config = dict(
    n_layer=20,
    activation='geglu',
    norm_place='pre',
    init_std_up=0.0801,
    grad_clip=1.0,
)
Each number is 128 + 24 x the weight over the matrix's rms, rounded and kept within 0 to 255. Layers, rows and columns count from 0. Numbers have three digits each.

# layer 17 MLP up, 192x128, rms 0.0804, rows 62-98, columns 0-127
141174115121182109155144121135161099131098146144171130137137161141094097156122101174130149134141140126102137104147176078102101117127133155147172097148141124123104140135132146099105154131102174170095134110152083109109092153117103143145105100095139102156150120175165133058090126082122143137158143090117114144158108128104130163120080137157106123119127123157136136142114095162119134136148
094170138107076131143094126098140129090146149114118137118096137111144113068100099101110098111166172116114119139115147156128123139107128141095117112125173126095136154111085128130097111147111162113116119152153129112111133122135119074142090149120097102138121143115085114123108107131109160116106141131148141116131139107134130119108132101117147110094160134138099142122127140148170065078113
134088147098102119169131162149134152133122084145100131081125091129144148142095161096136140128165149130148172135154140138115157149113142115151133128168143130096136140138141085120162113121158083095133175180112154134115149092109147126123083133130133096133068129142141097115116130158148076156162111116125153164168140138104156121170134120111113112099117099168108126108111121135130139128103
133131137179138143138146101127146159081119136160123130070102113107069149115100159154144136128158101116120141127158157100149128069129164124169134131141108131156130117150105154152094155102126143185193131099128114122111145130111144110141179148132136146125115146111183132133129115102113172140174107139108106140101130167094142154069128111113128101096167129130149113116150167113132116116109
161103111159111088124135115115130153140060144111115096146105112151083095123152125114098157113080084135136146085131134132134135142102126122113092093096137100117134146098124143096131080112135118122124089120178142129143184133117080115113108125137152099088143155119118130131169132165133152145145156144155122110120092142160168099125145110151139142093116147162076126131139167148140119110130
081091109103102164130110157155176104144134117157119126146124100129110176103167100096152082141121138118101159142089117144149131146148136095142125159115131138126114136102120152131204138103154175122117125110111151093138097073121151102092143167131150113133140131123161129111146109114112093148133145138132140104122076125121128109112143118124095112120138140143138129108116109134119120140139
116115106106118141106156145087116143162139184144114123118121142133141118114091161133126118105099150088118103102132131147158129050114158108095120122161114151127122125167155111135142132164143123150131167121164141144118133110128111130129124149103127111155185132131171123120137147118116167116162101129136149170148130077125085143123096095077106146093096112151114152133155111120050131141113
104145102143109121118103123139160113113134113111121135140085130174118148109085147151114100140135097110145145161107127132116078089148122121176155128140132090080161153109112124124135147126140139126125064124119099120116114149119116157181110177128146148152156118146115175125130096173114149135166108180106108102140126125148130117150092192110133145110120172149110108151121082142122154144131
102129096137153138135146154151127168122135128104134138123144084120148174137077137126110147082119132103124138157137159111113094143128123133140106096081119122173156125156147084099133131170126067118165134078139117158079122081122129156126128144104130133131108141114149118125097133138156094112149141147151112165171142145119134122053134116129140134108134132140129135161117119130117130086167
142154124104133111143170129160113173111154127120125088140098134127144131137128084113117103139145123095152141153100137116124141174128121116128158094120147127084138094125137142162110161108105149160138153144142113120098128104149103162136094126110162142131123138114117125184146182160094153144131080112154080112141164107127138103133163114113133122138111144148139118121150094146157135093139
150135102177094100127123153152104123166128114146131135154138174134185142135100158120170100118105154191090088136092150133148120137127156109161128137119127123091141137120141155103145145120144142153101091158151121160111134104143129121162154104131162156139136121146112102098099116134125113157134161106091146126120169166129154172128116157101155122148147144159085138104111138098159086137115
132113150103097158098157110169148105125182135161148121080115135113149142146113121074099130136115111114120107167161120112126164144117108159130111087110140149139177139113146113133124144095160152133129173135123099112129130161099121122106105114105110071118134117100170093136120107087125097095127093105118154116114144084118102153143106126113149116141181107127120094127150130156121184134107
110122126126123099070118139141098100146122104163123105129111147136133113111155141156133117147110129107111112127132122129162077127122139098156136186178127140109155131127151184116153132088140173120146130139124175115125168096150130156139129123137128105113122118110157118125135109125144126127067146120114165138070130098162102081121152128106192149098110094154072120132092149163112147119133
160125121119142115112101073119094130153126161152196167086159123110126131137173125107116151130143098157144142102114089121133137152156126154149091117081130136104120144129093152149109162119124135129094132109130140156134099137116114156133129156145147102118115135135160127149105129082107148149149144153102083146147145090116106124132111109098153144096168140147151132097099133114161135127124
130142088097129155140109153082105128139114151146114128118146148130108124119122115112125096154183163121081152148104128114106073152157085122123097154126157141107083146162096156112143140130135145139164096117113119143129131088080149092150180172137127119154175140097128129110135118152173165107113127124176129070101142109149109095109159132115163151117107113165168143171103147132141110113123
139190082150158137106135093132139143132133122147144090173157131198095123108146111142118096139149149119154135134139104140098105114121139125141130184115095102133109135082124109106112123136159079133149147130133145146079131126154156150101155118097126123109155115141111129118109122155100083116199167130131137123082120167143154103131123135139103103087088132107170160097139161130096186129069
134144158072061100129138118096131128133129139105099189142110085119087096142112118135147094132149137094118175087153138122127091153109149146132109131141129117141161125123109135103146147128109117111087158124135121144151127121154114103129118132089110057117108129135118113104120146144100111179094121149105139138177138084079140116145141140095091146077130139118150143127118131132123111141125
163141120157137121080133132128143139140121142127152146125103109136112123142153106113136126092143130120098122127109091105155071110122138114088131129110096097167113133114088152164129120120151146102129123124152129143103152146115084146104118104160084125140091155135126137113128180112152095090151152147142157107120110066148119189158124117131118145111135094128081110103160113126103137161127
159119124097158133166119141162117126170083128157118097118132133133153126161150123140118122111118118145097133129116165136098119135117101148098129151097118122121122103124096127056110126118086158121076135118172109088105139129129126137122112122140082101137169103105124145132194164136127095136158105167119152175101142167141137095126121116136122151117144144146138106138165126101083139104099
158126114103141107134129161094112101156090172117138102081133082088104118107122135178135138110119151115110112149110130119128124121117121129122148170136166130125106167093121149103115116109085113095092085101098134127129111141127146101157102117129160197126113149097144115118106154108164087054125105119077137128157137111113094054154156057156057127105137151081158127174166141092108114110159
164146173131119126133132107122146129168132098111111129111152129118121162113130111161113130164136108164117137151163127092125129156079141076133125188155134103089182120125103128162137158120150082151145137104121138103081118108116160123145125156119134118123124135120131126121175128087102085104121153099122074137153158138135093099146090128082148140137122137152117149110109110122141115118159
127117123101131143149093145133147126117130151157107117124131121114157137111114142116135173120140183115073095109138124093104143178120108142166161081057127140134112199139148137131156080106118156139125142177103133095144125147142146099143155105144107125162147123164109088144118105090137142126110128123130152117134125101115121108139133123138148109093122087149096145170165120141115160149137
160111153148144108109138139132108146088166131177112103135154110132142087130195135111095088160143103119066169120106127171122123154153168107158096156097162124109106115119106113107123141172085084100133115114129117127125163150096133092153098086121104167107121127150100159104110123138112126126101124110108152121105162126130147143136166170093112125118128122117121108111108100130116143146131
127109131145155141140111116151129105124113151154119132156168137121087099082122115146119132137109144124120112098079120139091091122125120140146150103134112185167112133117143112121074165123099165127147124108081131095155094097140137142130146124162144101166112129157125102174117133132140122123159130132172138166125132114162153103135122187123126122120126079127141069074093108145118096176138
125113093120081090139190152140132104148125127101146123145152123178154106149114113085085155120103144087106143108133105143144117127113099108116116152151122163191133150125072136088120122137132111157143106150125170162080117134119120123111192126162155144134139120094168134145101145147129086106184104109110112120126133132149134136111102144109157154131110109109136163118136149118109085123114
141114114136129139187120136153112119145123165100113155128094134155107136172103129125130136090131145115152128132104158166153113174142100155121096116126100111149144161165133136173148099131128133144173130142150129167158141129123151111146164143116138107129123157131123142164109143111149109128094094127160138139157127125170111119158097102129113121122119122158138116097144129147136144142128
127097085164096146139122118102136156112123164102135133153112129146111051099148132138115154129136085112121118116159114109156106102145140128162138128102116130141148111112094128121122162171119075137137147115111159166135115126090157103149154120096139119109121116139122185114145129146131175149160083151125166146144134121142119165146118141145128121156123103166101124166131123136158119141103
121105154138162097142135134134114124130179157113137134083142121139128107179099174144126152148123081108152123127170105090121136097141133164168142115145128144135127173149113170110133169135145148122147163143101148141102137137144133135151200116147161137137110112159123110155142114112123149114146143149105131107121144108060093119160180140133091142112107128110079099118087086149104144141148
111101120153137142120130160152125141113127086114126097117142137138091101107170122179119133136132107141151080138138131125128138121137094150137144156153145169110099123102101154090091132171129107117144123098113063095178187095139121160129141137098145111122092105123124183147157161127078179134134129156121158122133183086155113166106123130129164114126071132165150114087106119153091107149103
176140110161155085138145113147085089131139121094097173119103104119123133175178075122128111165173129141111123086131138109142136133146133170109104114138115150132147130109142120154116153136105138124115131148154120132133108114181123144162117138109116121113140108139136107152162143139140158134110153174120096115140128172122105096127148118156119113132160106163124109135146140153127147164119
151157141109124119136108097102140120123160118129144114127106106093141136125115149190099108122113130085129127136145132124157142145121141114159116082117128138161134135124156146131136118137087106095129140143101116109159118152127122135154102155139171138123114116180102106120157183107099161092129105136181142101181138130101109176136149111090150117122155144158168122149129102172109122120143
116128133147145051136149102105101150148138137095114101118096103132118114201127137143104104080125154113119093128071165123129115120133140150111113125110122105122116142106129091110150078108127100116112123130125122160107169102119103089105099140158093126148111106151151165106105115112130104182148142109140103163109140150149123111138156140123129155133146134119162093103099166113154143123119
161132124148098105116119094131126127097130172130136111143107125126117087146125122094110156127104108173113120136186152081134105100124126142153108107135154132142134125125134161092141074090143149144152149095129133126115097138135118141165124147130135104122136137168146109086130118083114128113152153163147112149110113148134120133116086131118139146136125165131101107143140126114138129111093
111115176081062084124132105102110111150118157131095147120162148136150144116136157122154099138132137166102116129116167125110130147158119143142117136088142112084110153121145122140123151131140096099130134119131184095122141123138161140134124125161110162115172134133126130151132132144145110159134130146115134156132098105103194114093175135088116144096138118108164122180081137130120150125139
128172112115116142156123170118112109152125105113160112151195144155100096146163145105116126119093114105128138124127085097104090135109154105116111165128110129121130107117141170140127170141154132172103125168124128121103123142142169104132139172138154113117098144119148125146105167129151117168132144153112104132077055153119083099095137135139126126120125108104139111108161138075156122146156
096147083101128154091123132090129171157114116118141132153132112126109073149117100106101120100119135104118118102122145135130113120166102151119096144118150131136102111140073107177134151172138114099137124088158133128142129131102153118131111160159136116106161134143125125106126151093138123118160111137083107123141105073113121123160100171140168164156139113131126140122165083116113122129105
146145128151116115131165112117133116135128145155121115149126119115135108104083093123177171130143125100143162146117093099150109101134139151088142162103144093162118151107129084066129100070114165178150108141129120159062171148111121115110146147134170114132129148094135138086113105119144104104150110085107156085148145123136151160122146134133117135131086085128122138135157115110144147120093
# layer 17 MLP down (transposed), 192x128, rms 0.0803, rows 62-97, columns 0-127
128128120092106154183123126111138160133176139146155127121063133128117105155147126085136130146106137120088079106121129100128145126113110111164163119108095135133194148114159152139144105130099136125163137102112135089124158114113122117144099169077126112125125112100141182125159118150160126159107116108149111181126085102132111126173115153148090134152158133117118089141118124160101151149087
139147113131103158147124163136130114127129116155120089166126107156108104166125140140096134133105141135146125117133142145134119191099121106117111103100103117122112123078124118083139090095101129101161138109108117154130138182128147107123149135093108099130111109121147156130105127102125114080148089111126097103105118142119149087152091160131132160109138168147158145116155091084055149097186
190143101116160139124117109116091145131108121143174144165115154141160132156130107140173119087115133059099143127153108108106197114106100150122145089137132147139118125117101084122121142098112090152117096146137149097108152167139148150111137128138132139101145120126127085116132113133148143165122101122113137144130135118165166110138090118141168104117102131130166120113164114091094120110101
185140143100107154105150172121137139142126155155116114162139128161128165119133078110112140155087123116061097136137102129126144165124142144118119125149096177179159140148124111147113135150162139148145083169108120123126144101181111156109122145105098177101104133088140151164189112145113111102121157155119147166106139169150162083159139104118113107086152115120130133135099120140128119141163
135099072118138117111128140178129159084159113106132120142181137132167130125117116171092137117123119142129135145181142140155122156108104151142141130117107149133092120104080164114158144108146137111091107108109109191137110093112105096122147148110110133105103089138111115111119115124111174148103098122172134150140115110137149131154137105087097105121069127130161107137164121144097156154085
166121103146089148152134120115143127114112094083149162127148154095150141123107130135086142118091134146168128158111182127128120096144104162140152144164134138119133112108115116115139091152172145154131132136132100146122117104135118127143096152187157139109144155132121097143086158151143186124139125163152108138106133138120095120146095135109110144144142103118150139105113094116121170172157
173083097136132136149132153154139110134128133113088127175141120143107114146114088171141081090120125140128113123186083131097121118109149126094146079076128070101148086110124112143140123138145122125103150133120144099119163129075145163100148156131117130162094131151108117132137157130146146131067138114132137147120118158105147162180111139128128133118155116096128093130135110088113145143096
141152133111139135167143137101129160140172142137180070084159153114095139132199112168131125159127116148180148136151113123092098102144112157131118139124140146128130166134147082130105119110106103128108121152175179120119105129164074136152142115172112114102139151154085095109145126118123159127121158088131109123118156153137096142136151119112125153096143156141093094142126128150151143147151
130116117104175149114106128142151142150142077114120120105131157068100106142133112137143111145134151121096145116142154118108110117127137176106163137086157122117139111166138134117165090114167138106162124137103148085130121105098136201137126110139131105128120183138099139141106110160151137166132149116135151148158127133122161114140142115122120146146112096131113142139133156134167117100150
133135105107072126119090167145148096127110139161138119151120119139097136105125121127115128100111107117123169167107160157116105125117194131147084143130101121162151109144135155151099145097160136092168120125155111114142116119100119112141135151103138138129112130106102090139112089094190105106137129114094145111122112152132180110097128129098106099131157122130124143115113097124181127102125
172106068122145124115143152097131149108149133108132131153144099143112079137144153153134173091158115136111106076131108169136111136105146145128145117125124127131145150177095139108127139142067124175115147111111082189131155163101120172125135140118133108089150115124149130127095133147143130134124127118143141129122088138093084135156111109112117155125111134097156150144139134148138133094147
064081141132135129122137100102155141176132088092134123135132130136096132113095152132110142123124096119122106134134134141123152142136140123102151115114136097126143108168116098144149103133116139118106113135148127163135087090131137131161146202131119133095130166108118143173140149141119098098161157155121147119151131117136123085149172072124123152106152106098118112129128129083154139113148
102115101078092118123099125156172158116139111147169151084184164128170154151155168147119108135145103138157175152113107173120106113137154099116109104154164103139131111156119137147130121144133118129151120156146187124142114146125125145171142114133156118105116178136144113159133124153141084121070110146132110106129137088147156090142106126153098150108158134118159159098142150092166124110089
111178125109116160126145111131118135145161150116106151048120153098118145127132115158130116127094134147142150151113172142130115095113127087157126095133139141141130089172095091128084114138128130119157103091139111109097119111153131155139112109105162125136104130103102147153125152153141127109100147127138134130119151083161152137135116156142131113120101146145111130143162158135139142110142
103145143138151090195140084155130137162147137129147096133144129132140156138105167191140113119143135107159130135121147144155142105114144136136164113173124104117132099128103129089142147089117099149118145149105138089120158153124108132111116121125148151147100146131130126123141135113138121082095154143126093146115145199138148106150054097144082149120148107104137142087110121110117146169149
114153160136093126112137132159133116089167121102093140084113100133124086156140113130097153135118133125101121131154183139123140120157093091168126085111130123121142136111098087104121138158096178112140160131115107119135094107126105140093145125167083116150133149155160158136157135106118154103128116149130115109156186152127139153160116097141117120130180187102088108133123137174166127138133
126127114144078186112145185140088106125125059151123110142094156138168142145132132151112099098144106136130149128187132088131153143108163116126113156142179109124071127139114143083157173128148125076131118170102169138097107136138118146116112112109148137091125140120093109121138115127155134173143132076120130118125122130132141122109137138131131143104151148109126173159125130106120148106053
115150147127120109167119152103104135129135135132161114126072114124138109127064150128117141149132130151105171141114111155113180138116162087133092150165135174162132099117098083111130099129154133197117110163115124140145071123108090150117126140143158137132118147136120168159140103122112177147092157083129127155145144108128143085143136100145137107159108139100133163155124177122158146107158
161131095125159131149140133160133140160129117131142124184162151141139165122082097147140079114170128146133118129105146133148120138124172159093113147139177139115086114158130144090150141107112129152138089053118112095099129104152146092118147106130167115129172131159144137145144146139108118134111133131131125111172084111115164127115122122112116093153166146121143167126136109150134179116150
109106079164133146138145157122148144164131122097144124159151124096088141119087147130102133078139118107099139122126191178122161139117164123136143119113147110128127166087166137057090093129152146155118091123141126098106196167134184127106123118116131153134137097100146107151132155117114102165122121156155152112156147098113126158154118129131120136126099146125140152170141113125141106153120
143152075110134121144135153149135131151119110115163142092124096096114122157094090121140154162121161079146131107161122126124078075142145136141180119146124145130128072113101144124132126103138102125119124131130128140175103106165102090111114123075154159135100114091122123120118130098162181181135128148100132091130109138137171125154120128129111102174182117096166086163093126135118164107139
098121146160117103151140141121173143122109128141122084175148125185117094142113151169163132191167105137146122146121112116148108110108140142096116131155141081118149097148139118144113128149135135109125147111142116126136162121128115148114151116110068119122157126131161164131196121081105116133115083141123123149088093135123134113139088135153172150134094138127155101092122145105167098118149
091107120146150159129137114140110087132111145092115165138117126119099116116179142102147120128176184144172108090112167108117151166128097123137159125110142132143104103112138114101135104110145159151110108127181158122169133133099092190129093124177126111092132120140120126127147078119109162110175124107141097168144088138145113120122123118131147176115150109090132162133125145125152172147146
117100147141131122126095181103160109117107118085112098095152142152131164165171110099112105078175091134136142092095136145119117088139149151123130103113135137172139122107143068122147128080137140149129119180113173150123079128174093131132161128099140082140132104115135153121164121124130125111146123092111122182110088121131098141166173102116117146126102118128115111110168139118139119136123
132114163120176106150111123080134121118118159132149103108136122140123081113152140092175155127158134148097125154101161155143122148179121126137132126124114137081172108164128126130116122119115099152108155126179121115138074140107143108078127103111135159104126137112115133149152126100148173137171108141144132169103137136161095128165105140124157096111141114119104119130152104131123158114093
154090156151081146148101107154107118135135142136106163143131134123162101108131127145141125144126096132141108093162149102133116087131158156125137133169130134114162115143139102126072133129116150116102110115087156114116131129127129121132158118124116125158113142144170112130160129157116101138133175116090116116127124149097107103097077106117129120174165176156118130151139119100135121143071
136121090137106086128135112114117098111118141118121098127131134161103173117149150082153110101130127121134082129157137138122135136157135107155090129108161109158135094172099127120179130085137155105107130143108116098134138101170124159175147125162066126142121100153137117092095152125173147107098160120185160110128175169119169134128129090076131123119108096127177082135142146151144138147107
141125121154087165151124145158130092146116137109137097104116084109125127131164130182116127157133160114126134138134123130150121121150100121122100128136099171129164120110148130107125139122147161085161129095059093151144097113107102111150118118139127141162099140146161115184089124175167099159077082152174105124154109157116133130149071081171087131151143138151157160133117138146117146138121
100115104127112123119124126136132110154129110104151114142126120085131157145139141121141103168074131095095098151111170120121165110116148125099141136146108153158112131163082055066149149125131166164123119127112109197138140115141095164133168137123091116072162125130109130169132131135101115131095114108134145069160078177161139123141139094108109164132129127146128167161119134113140094109156
131130115140125145102157128125135143127129175131114122038128164126131121134106184128129117129159161155150127126079101126126108132071074096141081146131140128118099144175113137121136144125087088142087145135125096136136153125133123128147148122116148163143098089119176126097121120129122106117139118114118142158145116135158110128117141120126144105145154123124168107132116130103133184124174
131090128153095104138121147159140150127158148098141126112140148110089129118132133131172175130146159161134107112085141077139126087110102184113141132124165106128117099114143145116078123104144134126078145104101122128129129150124113095119128084131107118139142163093124184134093067158105139149079121166129089149107131120131106124112129137148141154169125122089116162115138134106143120119117
091104144107153151116098152114162124144074158146089141159121104104140112158133166151145135140141087165146165140150118142101159129134092137142151110129123110122136145160146129097083103184119115100133116132092109093129141149191097128125133122128149143127121167130162120151135150133149114170165141164116102110107123119145122160128159112142159099151157172103130114167128083126136092119164
163094106070126108125154131143151143098131106111127128197127135116148106144099144132093127120137118124124141155113140109128149116123100165173123126107115129117121083106167155130102104127109140099111117117101114122095172116120128158118148126148123126139175121142115138128135121139146120111083151112131121129143148130156117120103165126103149076119121139107128125116129111122119111161182
184141125138112134133129097134128160125117116124111111104113157102143159118114179103118118113108118119122116105112152127147059124137107098133118164140053118070132089159116147159155159151122125139119111081128097120104157186125121115090121094106111118103103116112095158134152145149125101126126156136089110128130100116142078113155128133125122140140093137121158133091142156115150112138152
159107079112113140124120136116142142112125104103135120139111141115083167112195099102102140152147122137098135120120113140117140138124110104131135150147142156106121178126080146157118142118132147074151154107131108076127131152135104148102119086138135107160161127130096168140128115134096155140118153121149150131102158092162150161115149137103139071144100140138131175121127184141133093107107
095131106119121135102147115131156141109115131160138141150076125149162111125166165127158153089151149152144089123139102136148113130145123135165111122158083116130137123135151120105094162136111125121119172231133099122152139111135134150117188090164119110095100167113117144135111118134119111113142172129100104129130076126095144116126151143083139132147134100109164119154128122151099115099152
# layer 17 MLP gate, 192x128, rms 0.0796, rows 63-98, columns 0-127
157149140126106142120136088109140140123071141104137122113160127129153147112099146121157116130143099138161131142109144103147103111132129143115176137135128121118170114110167097126137127065164122163137156112165118115126129162131129135151091137113136139149114072144145167119116131136153150110114179154120113141129133084153140137136110117100111139121164121128119148157141150077180134124091
084117158099111123150147128177097128128159147099120129135140115117150122076146197096169159099131154157130141099146114119143129116135087142118065152124131139097145140114112123136122105106149180139112111145146144119145137112136084071147168153121134149114132111143153130176110109139155119088092141115163122085153129172152154114141127115158130165128101082127100137133096111084124093072133
148131116114153159142123126069161153179117100108171120125170118104109108159142155163131150103160127124125111124158120119113123117095144152136162110082135141173128123108125098174146131122119139107130117118146144201116150120114139141139143144141136105167165147149115108151114134106116134073086118087160137135160144109119138101147082121109112137141143139083172140101162122132156149126115
144133143157154094125171121116089097142104126128122153112112159173106121108073113113135122165101139106150123171116158143143132155161100125127111161162118127107099140127117118164153142132106102128119111142125147091094104120080119144089126086082131110122161145110089120098121105152142139115137111126082154118151129095140158117158128124145153077155138107074155115145083117129123105122088
082122100112162132124159159093127159137088113146122115126134123114083097153077164159143123138161130176140142121114123092137144149195117123159133133122133116144125101152151135112071106142089112117111152141126117104131093133130132133112159110120112154156130140100096174129159112128145125145143159104106119107143143103125177119122081102099150166129155117148119127166092111139132126094131
108123084091153140128142157108176066115141153126129096118123124154100118125119120135132123102142169139147098127131142105129112136106103149165136149161146140135126127126112147123133151122133099136150128155160103125110108138081101147115164145084107151108157147125158121161155120122106134148141145083089102163127136153090113122158158121142115115091125127111140108171100130164146145071152
186095168125113121120157154105170138125155135131085156151105147133167086125125178139106148136150095103123132153135131124158129134124167119093171129135158100136141142148087131148086122178118127102125188137113131152137140137148114113163118130060139128149143124131137113141151176107109141137115130133089125118116146098111110106124108122162108129085150109122114120120120098140121147123122
129101142133102139152122120148092119132149107125133136133120130125167161079139155147175130157101130093192122121162102106132170123104137165169132165114177147160162149123143114144108178115117109077102139103111148095117155121064137190130081108089135122141127133156139118096119097083159122166147115137144121175100115102123130132147087101117142116143131099123122126137106113161130144085136
137150156110145142094155112183162100126121089134141133144155114175152104134134167081158092106148142151152142149105147160100110174092168125142130132154156091150088096101124115138164127131167153162100112111115140110162133147107119120182204132146143121147140110115121141138130113123155118110100115144186102118133094150084119116136099146142122125121117146088134135152158109136152150131156
110137137133132097140141123067112147085114125121123133118172140132113122165098157152128076115163151162127139127135118131155155107109118148119083176139138124104150080089138136117148122168139161132106126189141146136131123139142122116162152141155099116133083107114122101117154135135148145134115108081136146094101100103139114166109151129130161124136127142126098156143136170121141090146135
130107118092109137138134145132124163149132117144110129151144112120142166143120149097123144133156142128135063134132127034124160116152139132132152123143145116149141116116159127144161098151141126108142170118135145101145122173169102135113120119154118140100107101120134177116137107142160115112150158157133118164115094107114141100115162077136152161138113149153143108088139138153109134135138
135130179145117108141129119145145115126114151128178143161103156160133105124118097102120118120090058158125110125152109125115153148139088118149140157149103144160116131130098129119122126134127119107148142124129132149174085163119128124176132091119101102138127091120119137080165113142136180131171138148161147123134082131149173137124156120139186146120156097137156095151103121137166127147084
132141172128175100156176163118112120096095105153144103109138155117104086109109135121130094147087133132146167111103104130076088111139134122147133127134143130142132164132167137167145148162141119128118084153138110091140107142126113131072119135103153164129129127141125113134128141132109122150131127109117136168142147123115129170132137116068131124107135145111104130126122125107106111117122
146131124123112125105099132142153150157128148180142107120097140094154123143105149092175109140136097138141099111145138116111170137146140150106154131112156150151154150131127143139136091124083157106154104150145161148135086145130126126164163091099150108114125167141115119147177140170116071121142094160123055123182149111090125161149131125111124191119137138144206162138143132130152160128095
168104088117151101127185142113128150096141153114133140134095105119136119093084149160173109111143123101150129145110100118145142102116136112125132185100105110104137185151162098161128144155121147119108147131119116108114176142151135123103120140126103162091154140118106124084081084185138118133103164115116144160141121104107109137093134127132150143156105103109165138154119172132196141103113
175118099122147145109164095117120099143128164135162091114140083152130152100145142139178099166145103140139149128113122112129155150099134146148079152118081146112097086119096166113104151110116137118155157131124132117135145097075099141154122164117167112138134151159138119118161119065138113115132140155085144107099122103131141138090152108134089115136097128116125114094142127145135137141111
150149125120142116089105135127134114126142071144144093102074067140141145170148113157172148147086164172127176115162106103121122135173123158114106100167113157131148101139101159139150132112111140136149124150168092119112149130144102137156180120144156104148123135090087129132141136132104140107153156122118145125108138127103165128161121158137123142120096181109128154153117116168159140170170
137167169131126085121138122137144150165105141127098122129119122147146101089121140143125145121142110135115140134157074149147102176165142142146140104140104115137102121171092136179131175126174109136171153167159123107116131134109155110156094131082121100143118141129113174076142104154130148119109149109128133085157098135102128151147135118118122080116120142122141123163151121153118132068142
133131131138129160144070142135161122150073154134115100093112153116153157115096117126154129169149152124140142136178092096141121108163126125134115149159132097146166106156139116137151123166123122161142129119159144167115127125100132129161088102151138081162142113151139106122204127068142113082095139091069094161138078103146110159164157154142123138135119119106142078105165135117156143073135
119154157137114131127087131133134135193121149170113134150114142166130145121107155172147098084140130141150164117168154138146144120102192116130115143107136111091101104097139090110144111140127121119143126129095152141154154175111133119132137104149164155150098131132161105114122137154109143135113148132112098105146122162138174186074154167110158110067168121144129113161098074154146134088133
087108117109146161108096118117127136153123123134135123167157151174136139140164137150116145092118116185086182150138137119089126130131096165099129130122142166148118129141139078110145117150170132127131115142108139121173123184147176155130142145145091102154124121129123113137117122103135158161108079116150103134138122121138123124199140128146136142149123111113127148155140128117167095111161
149148128145112147152066134096192135126156128121105120132112162129133166124130127155156108127132132130150148125111132147107099104107107107150142082140096167141122114108127119170117142175159142175141092176109122100121149124154133124140105118104175126132139120131128119136112124166123092142128131113158091125129136145093137122131139098075138189140116111144140106104181163109132119121137
148137153144128125177164146131160109157074131125128137155104162146099148115109099119091136127117102106167106141119139102119158113122123151078143122146101080108118101102133067116175123113124148102163116102078145124164137110101150167175125128107138157150071160148144144124131132121141141144107140133154135110124111100080120115111103124140097155138092113190123156115143105089146090114138
088141159131139117133174126120132076158114113104102119121129136096103117090144094113155143104175084120128123103139128178116135133143118124145138124151134165135167133148128129144130139111127143130089083106111117139164092147161153157152156150116134125157131112108126143121139094121158167139104121114109192133140148140160143112120132115080097125160155162178113126127100163123092108147160
111146100142141156154122159099114115114101135127081144101164124102114122107113131134115099096145147131136177163136130159133135155174101118149100131130157114114106111108166125091126157121116156116095103136155095117124095119108110113121126079164132134124112153100095148108107140092127116101102152128146116144159137092121146140127097121082132145106150125115173125117099131101122111150143
138132118119154152142091088163131122174121142120135172153117120096108160101114163093181139113135160144155123155096120120120122126115173095171083136122105102139150095153111105166127101144138149168127125127130100130101132128131144148171111124145076109090116099175135151087130105121192134153148107161132110150153095163104116110139108094118134147197133077153136108119103139144128130116122
153152105107106181134144100137127157108115101111136087109112123083124118114160159139159130129083144117138104114142188139130131148121116124135132125143094120102157134105114118063134142135110126149150137108135131172150114107130132136150127144130141166139103116089147143143124143135108133161082169165116073139143122122120138095152089136178110128073143155117068153111121123154137154105134
158133093108125108093095117154144094179129133128173123165129144170119106125143077158116108098165158078172126109146111151080141138116075146080128165127136165121090136156092126118121087146131117107138115141148108130156097118131173083119128142135104146094135112148142112146123106115127156151092148155106108120142091135103147141144104138168152151130116100136114141139113117075131128111165
135155106120144102124133143070137138121076082122138127138098127145134142136085118129141125155105139135128132125140104139165140151106134108138138162140112148124133124103084136162091134139148149118129139123157126151126109093132094161150074173120138154119121120156077133130113113132122137113148143137122144112143147116106134112105137166064057114106120132117161119123117111149136081109150
146122100117106109150109094171150088204124135143135134122132127130089141103134127115131168138096097111127056117146103144090142113124123124163159108112150123148119111148109134107117111143128130093125146174128116102176138159129137102115134154091138095114125102101102123131135133157123089133126093130105111140114135101149128084123129093124121144138133151141103149114137093117140083123120
147104137146204165129092118100114103167122120134117133163069135136093114100148185122120133138110149120132160139131044114143166108110145135151104117139149147101097137118137130143114092138106083098165142121163146144150121114113091134129097133109111114119099165119120150116127118149117071132093151120121111105137175135100127122174106127110165132099138131153148114168104109135130122105172
101159185112166130144133089115100113146130143156155141121138133135129142133131137159157119153131123117124163119141121165167099144118129081092085129155113131160146153138124074128145173123210162140134094141160165110176106103140117132154130086105124144127122133108175099151130154144141136117170106138147117136156142122110089133127118125062129152139134136099122101142118191142128112112089
133111174162141120088105163120126095116115155135135128109092125111157142160124144107105100093123168153162143111115060111131134103159129152075104153127141133142126062138137117143110159120123130094166159134162101128099089146175167110120180155110158144126122115136109136142116121123111134106115128149115149145135108113150130154116129110130100154142102080099159156157155168141131116148123
109139138130105126156120134086147121127130165069179124119112090117125157098107102109130126155147131133163141162161161116094148122125120100101123159150115134099137122142108138127107149169143142155132118128152125114108133155120121131089112162161118151091172121134116153120100128126109107084138135149089118104136118110168123114135090114109145128170148172150091135142174192130151121180129
145107129131099095115096119137142128112112128159093139113103108084118085118122123135110087153112113124121085112139180131134131149188151127172127121117093128108101161129100092143112136145133127127108099163118104101136107100126148114116120103108110131134113166104170171152117154135090155121148097087128088134156124173102117155095155142128153139153179106144106112109093141184150073139151
116145149117120134099139115155131142094106147125085121131141134088130081138109138140121160136139120160134094098136104146118088164119097080118147126152154132167125145166146075101159102136090102096151118155131135178149131141089126126109120149162169107087109120105110106115169101086149140101107153130115082105138155108135119148140108124146125134111134098094115134169135162125120111167117